From a checkpoint of a small transformer trained on Wikipedia.
Size: width 128, 2 heads of 64, MLP 512 SiLU, vocabulary 2048, 2.71M parameters.
Architecture: learned positions, tied embeddings, capped logits.
Training: 97M tokens, 5782 steps.
Each number is 128 + 32 x the weight over its row's rms, rounded and kept within 0 to 255. Layers, rows and columns count from 0. The size above them is the row's rms in percent of the matrix's.

# layer 3 MLP up, 512x128, rms 0.178, rows 13-37, columns 0-63
size [ 93 115 104  96  83 108  86  97  97  97  90 101  91  93  97 115  83 105  92  90  86 108  87 118 103]
[[165 125 161  88 147 171 153  54 142 139 101  97 136 142 116 110 229  83 115  90 111 161 130 127 111  74 121 139 131  37 131  93  96 140 116 169 131 128 189 123 107  84  64 146 184 125 111 149 111 142 179 199 102 134 132 139  83  83 151 129 140  66 135 115]
 [152  66 124 141 121 127  98 154 137 142  90 100 151  59 131 109 191 128 126 149  82  93 145 114  89 109 103 163 135 145 189 169 135 146 102 127 127 104 130 159 159  91 158  85 131 108 103  88  96 158 148 135  97 126 103 129 115  57 137 130 122  83 124 135]
 [128  85  94 125 132 172 134 126 106 177 154 121  93  97 150 169 128 152 134  76 124 207 121  52 152 119 119 171 100 147 154 126 171 178 157 147 126  82 104 115  85  89 115 168  98  97 138 126  86 119 147 133 180 135 129  98 155 164 139 189 175 136 136 169]
 [ 65 109 142  86  88 146 115 186 136 121 170 150 123  85  84 145  84 147 126 164 131 101 239 103 120 174  99 143 133 114 127 135 166 120 154  48 102 127 117  87  79 109 180 135  82 101  96 162 172 130 122  93 142  80  70 129 110  93 128 125 132 167 169 121]
 [143  78 122 172 140 153 125  95 121 115 145  67 122 153  95  62 150 124 132  95 106 122 144  94 150 116 144 162 219 124 141  60  95 162 177 164 169 137 185 174 127 145  88 137  84 100 145 133 110 132 160 148 119  79 139 121 151  79  77 183 143 129 129  74]
 [151 176  83 165 148  62  91 131 122 125 147  53 105 105  88 107 116 114 131  92 180 126 106 147  83 119  97 161 107 171 176 151 149  75 114 151 204 132 145 163 137 105 121 133 109 126 145 158 120 142  94 157 141 155 104 176 156 139 160  73 140 154 119 111]
 [ 40 123 115  74 126 121 146 174  84 119  86 126 136 110 126 115  98 149 158  79 161 104 154 115  89 115  98  76 143 116 140 139 163 140 157 105 107  94 162 111 120 110 176 188 158 139 101 178 106 103 146 137 112 112  71 133  52  88 115 144 132 171  98 188]
 [ 98 130 127 138 180 193 116 165 126  67 147 139 155 123 123 181 136 137 155 104  97 102 148  99  87  82 120  87 122 120  87  92  81 130 121 152  87 181  85  83 193 122 173 133  57  89 170 133  69 118 111 171 124 125 170 127 153 121 113 158 115 111  97 120]
 [165 131 169 123 148 162 119 126 167 144 110 143 114  49 158 133  76 176 128 159 114  71 134  87 145 111 122 148 124 141 110 147 114 172  86 171 202 120 133 117 188 164  73 154 125 149 134 145  86 151 130 130 179  66 108 183 122 146 140  52 165 120 102 132]
 [ 77 122 113 139 166 143  91 145 135 154  97  90 111 176 168 156 130 136  98 135 130 161 131 113 147 116 163  95 111 118 101 126 130  78  91 125 206 134 107 193 167 137 104  94 102 142 131  98 100 188 117 144 123 104 150 118 122 150 103 138 156 170  78  94]
 [211 168 152 131 167 127 145 155 200 159 159 161 138 131 132 133 152  98 132 102 152 138 110 101 122  72  63  73 117 173  81  92 115 105 190 169 146  98 139 159 141 121 108 163 189 147 120 171 128  73 121 181  98 148 164 112 130 118 167  92 148  73 133 169]
 [186 128 153  76 171 180  96 137 135 148 125 153  98  99  94  79 113 105 198 101 149 143 137 188 122 190 107 154 124  90  97 104 134 174 104 140 142  83  96 130 145 138 172 126  92 155 214 107 117 195 135 151 152 142  71 116 111 142 167  98 140 109 112 172]
 [135 133 143 193 145 127 172 122 105 140 131 165 154 113 121  66 122 107 150 156 177 131 148 119 129 128 179 129 124  44 115 138  93 122 156 116 113 135  54 107 165 190 184 118  72  83 117 106  93  79  86  96 105  92 138 112 118  92 116 108 164 111 148 168]
 [138  92 116 139 138 138 106 145 134 117  77 126 112 152 105  96 179 169 144 141 154 169 127 126 113  98  99 103 110 120  51 148 130 166 104 116 131 125  71  88 109  37 114  72  86  79 150 122 175 117 124 115 146 115 149 164 136 113 176 189 188 105 107 100]
 [111  95  81 135 147 139 138 145 140  93 133 180  66 100 113 113  91 101 165 153 107 146 106  71  97 179 103 112  88 114  81 161 131 154 126 102  90 125  82 175 122 140 110 165 154 135 129 136 138 100 167 115 109 189 191  99 103 124  85 179 124  75 122 135]
 [ 57 141  77  96 112 124  80 193 109 144 131  92 147 160  52 146 158 189 182 154 131 134 186  91 144 173 139 172 131 145  98 104 146 155 175  60 106 123 106 117 130  78 166  85  91 133 140 202 164 144 144 157  92 147 155 176 148 130 142 105 126 151 168 144]
 [145 160 130 134 152 175 122 126 114 163  98 150 171 140 143  69  83 111 130  97 111 131  94 115 151 101 120 104  80 160 125 140  72 106  84 177 143 155 142 143 163 154 102 105  82 173 119 111  79  80 133 144 175 162 161  87 192 152 129 175 185 157 139 149]
 [120 115 128 116  98 147  81  95 119  89 163 144  70 119 158 136  95 158 146 118  76 108 130 102 110 191  99 201 131  90 103 152 193 126 148 128 129 176 106  82 157 145  87 138 173 105 128 164 139 159 181  76 139 150 147 102 156 160 166 129 188  83 176  90]
 [122 107 156 107  83 162 115 135 170 131  78 118 114 156 127 106 100  93 177 128 131 112  93  97 110  89 108 179 179  73  89  91  90  98  53 122 126 196 157  73 100 122 127 111 136 120 170  99  50 163 137 117 156  76 140 117 181 169 175 106 105  97 139  88]
 [134 100 140 135  97 149 116 196 104 126 122 140 154  67 137 115 136 121  97  80 130 100 146 148 118 158 130 107 125 139 123 131 105 185 159 130 132 146 105 134 125 109 116  98 167 127  72 187 165 156 100 124 120 122 188 181 109 140 165  36 105 145 164 153]
 [128 151  68 123 159  87 151 121 136 202 127  90 102 122 118 147 113 139 167 175 122 156  88 109 132  95 127 149 170 123 111 102 152 133 127  91 161  83 200 161 169  94 153 139 112  96  95 122 172 119 149 172 117 143 139 115 224  72 109 141 137 170 111 118]
 [195 177 146 106 117  60 176 116  83 141 144 107 108 174  80 102 111 116 164  78 121 177 126 103 200 110  81 130 119 128  97 113 101 115 110  95 131 122 150 144 121 144 133 147 148 122  82  51 138 131 100 168 108  84 135 138 131 131 154  69 191 136 137 181]
 [105 149  98 176 119 124 131 154 166 118 141 136 116 150 203  96  94 117 138 121 107 162 150 117 120  99 133 196 114 122  60 137 153  86 158  75 111 170 128 145  84 141 126 183 169 134 129 182  94 138 157 105  91 110 113 180 139  89 116 181 152 106 141 109]
 [128 119 143 117 135 105 175 184 127 125 182  78  75  89 115 188  96  69 109 123 149 132  58 194 160 147  87  69 184 113 151 116 158 112 146 189  80  65 189 162 132 174 108 131 139 104 128  64 124 103 179 143 145 114  89 111 151 138 145 137 130 103 123 125]
 [112  31 108 142  89 135 178 140  93  99  67 150 151  85 113 130  97 150 143 145 149 134 154 126 152 138 112 151 162 102 157 147 172 157 165  88 122 100 115 101 103  50 145 130 122 108 155 129 159  95 136 114 153  96 128 155 127 154 153 109  84 131 106 177]]
# layer 3 MLP down (transposed), 512x128, rms 0.16, rows 13-36, columns 0-63
size [ 91 113  99 103  79 113  79  98  97  98  86 109  96  95  96 109  91 103  91  94  86 107  84 113]
[[105 116 127 162 166 112 119  90 150 142 117 128 119  98 104  99 179  77 147 162  95 133 137 172  81 120 136  94  98 121 169 130 150 138 121 107  93 185 145 119 147 128 175 154 153  82 138 142 127 134 189 157 167 172 134  92  30 137  82 190 102 157 117  83]
 [140 177 175 130 154 134 112  65  79 190 127 160  78  91 180 109 111 113 112  67 115 135 115 134 171 134 136 127 159 116  96 124 149 114 133 150 146  96 204 139 135 139 116 150 129 131 118  61  98  78 135 110  94 153 135 160  94 164 142 110 116 174  67  82]
 [135 160 100  94 107 139 106 134 107 119  81 134 112 104 178 166 164 180 126  96 123 161 147 136 139  93 124 138 133 143 129 120 153 137 110 146 108 141 182  94 158  91 133 106 249 137 111  84 149  84  77 150 168 115  67  99 118 171  92 129  88 116  99 141]
 [168 106 144 100 104 138 138  89 198 155 132 124 164  75 152 133 183  98 172 126 139 144 131 108 122 104 172 105  84  72 119 122 119 110 126 137 111 110 121  89 131 136 104  58 132 105 118  30  90 167 101 141 121  92 106  75 200 133 135 149 131  54 110  90]
 [ 30 128 133 123 120 127 177  96 133  86 112 101 116  91 155 120 120 119 161 153 121  98 144 132  86 140 167  40  59 164 135 126 144 103 141 122 134 152 128 119 108 148 121  98 154  92  90 104  68 126 134 115  97 122 154 139 127 112 164  56 124 130 146 168]
 [149 125 112  96 138  96 140 127 188 102 106 156 132  48 143 102 149 126 107 119 170 136 156 129 162 177  97 206 138  77 143 131 112 133 120  98 164 120 133 114 150 109 133 142  96 105 138 107 112  66 130 104 132 159 159 121 141 112  78 100 118  78  91 159]
 [129 119  89 182  96 141 127 120 190 133 165 104 106  77 199 149 107 129 187 125 109 137 120 144 138 108 170 141 100 177 143  99 129 151 122 136 132 126 130 117 115 200 162 145 133 160 135  26 155 116 125 179 167  84 174  80 177 166 127 117 192 132  71 167]
 [134  99 110 107 152 113 147 110  96 102 125 129 194 114  81 167 144 107 152 112  87 118 128 181 129  72 169 104 127 247  95 151 142  85 172 163 190  93 135 133  84 141 131 132 105 138 168 108 173  95 140  84  66 173 147 143 102 109  95 125 118 148 136 147]
 [154 147 171 205 160 128 129 159 179 158 133 141 116 183 112 166 138 112 106 162 106 109 124 131 105 116 148 127 105 129 149 145 105  84 146 162 151 186 189  91 114 185  91 165 154  78 159 149 136 129 199 133 173 155 122 142 137 138 168  93 125 133 106 112]
 [198 111  86 153 115 136 132 156 148 157  72 191  82 205 105 115 127 119 126  76 149 144 168  97  78 121 163 112 108 135 118  66 120 115 117  96 115 103 141 177 141 122 102 121  78  73 163 133 128  92 109  68 110 142 121 143 115  91  82 157 198 129  95 101]
 [146 110 137 106 173 192 141 117 124 117 120  86 148 112 113 141  75  99 175 166 141 143 118  74 107 148 170 124 112  94 132 169 118 125 127 164 122 152 170 106 126 179 127  89 111 116 143 157 151 110  88  81 183 141 112  98  64 131 168 119 111 108 150 168]
 [112 149 111 170 130 112  88 216 166 112 136 125  98 157 163  61 117 102 118  96 191 103 106 135 112 119 141 146  90 164 163 167 160  75 121  75  91 100 142 149 133  88 155 121 150 146 114 168  95 105  59  61 154 141 193 116  95 148 141 132 118 130 202 137]
 [ 99 117 112  72 116 205 131  66  88 106 118 147 163 173  96 170 132 140 156 128 121 180 119 134 100 178  85 147 121 135 146 139 141 115 129 128 143 125 118 111 206 128 117 145 136 143 147 175 114 115 237 202 140 157 110 154  54  80  80 208  74 163 119 125]
 [122 167 107 140 152  83 146 135 147 118 144 133 138 134  93 113 142 121 109 115 166 136 165 136 125  86  98 151 148 150  93 112 150 125 113  67 104  90 105 116  70 103 137  96  90 134 152 151 143 127 139  74 147 102  87 158 172  74 168 140  68 184 156 137]
 [187 126 176 109 129 148 175 138 182  73 141 140 134 109  80 148 136 100  36  91 197 117 155 121 112 118 149 140  73 153 187  99  79 101  77 138 102 100 126 117 133  82 125 132 124 114 142 133 121 131 137 123 144 118  52 166 157 128  70 140 137 132 149 142]
 [130 134 116  64 140 133 149 133 142 138 157 112 134 106 106 115 117  58 173 147  98 142 131 126 149 127  79 147 104 100 130 142 122 131 125 120 121 154 146  86 104  99 144 136 106 120 134 200 127 101 208 148  31 114 131 130  97 142 115 154 111 149  88 176]
 [ 86 113 127 122 201 140 156  85 123 170 146 169 109 130 122 119 189 125 178 151 138 134 157 133 115 107 119 117 113 127  84 155  38 126 147 162 130 153  79  96 129 180 114 171 196  51 152  91 140  83 121 139  93 131 123  81 133 133 142 126 203 190 151 141]
 [160  48 115 148 186 105 149 127 133  79 154 116 118 141 117 158  83 149 109  92  78 114 122 113 129 143  99  94  95 160 142 159 125 120 156 114 127 145 178 182 148 159 118 120 149 123 136 206  85 133 150 120 148 158 120 191 149  89 168 141 127 140 122 146]
 [ 83 147 132 144 110 126 118 215 116 137 106 146 140 160  75 165  76 179 121 112 124 136 121  92  79 145 129  53 181 162 191  85 184 105 130 124 133 138 106 122  78 111 127  86 100 157 162  99  68 164 150  81 107 135 120 132 124 162 159 123  45 151 158 127]
 [ 85 137 154 142 109 164 133 112 178 161 181 182 102 137 145 204 103 154 169 129 117 113  46 104  78 157 112 204 100 122 118 116 149 109  79 141 157 116 171 133  85  90 115 141  99  57 182 104 165 114 165 152 142  95 123  74 120 154  95 145 135 179 145 131]
 [156 206 164 164 134 116 125 111 140 170 143 145  37 147  90 157 163 129 102 163 132 114 129  87 148 132  97 155  93 169 112 137  90 158 135 133 112 153  94 120  83 164 177 163 192 141 105 171 132 111 154 161 155  91 138 124 178 157 162  83 148 114 125 130]
 [110 114  47 102 152  87 134 115 134 168 121 163 150 113 139 130 140 151  78 140 124 131 137 102  96 142 145 189 216 133  92 141 105 150 119 191  78 122 144 146 105  43 164 132 128 182 157 147 128 168 153 139 113 106 179  99 155 175 153 150  98 168 156 122]
 [141 129 123 170 140 145  96 142 110 143 164 121 106 166 146 153 121  90 112 185 109 118 147 165  88 116  76 150 101 169 140 171 154 105 141 145 117  85 142 117 133 167  79 118 153 103 126 120 216 169 100 126 127 105 137  93 162 137 118 125 124  75 180  90]
 [144 121 122 144 160 140  66  75  86  76 157 123 117  95 142  92 166 138  83 144 138  58 184 151 184 107  82 110 135 124 171 122 130 138 117 135 155 105 148 112 187 112 144 125 147 156 124 136  91  85 176  66 129 168 164 128 105  63 146 127 114 160 130 145]]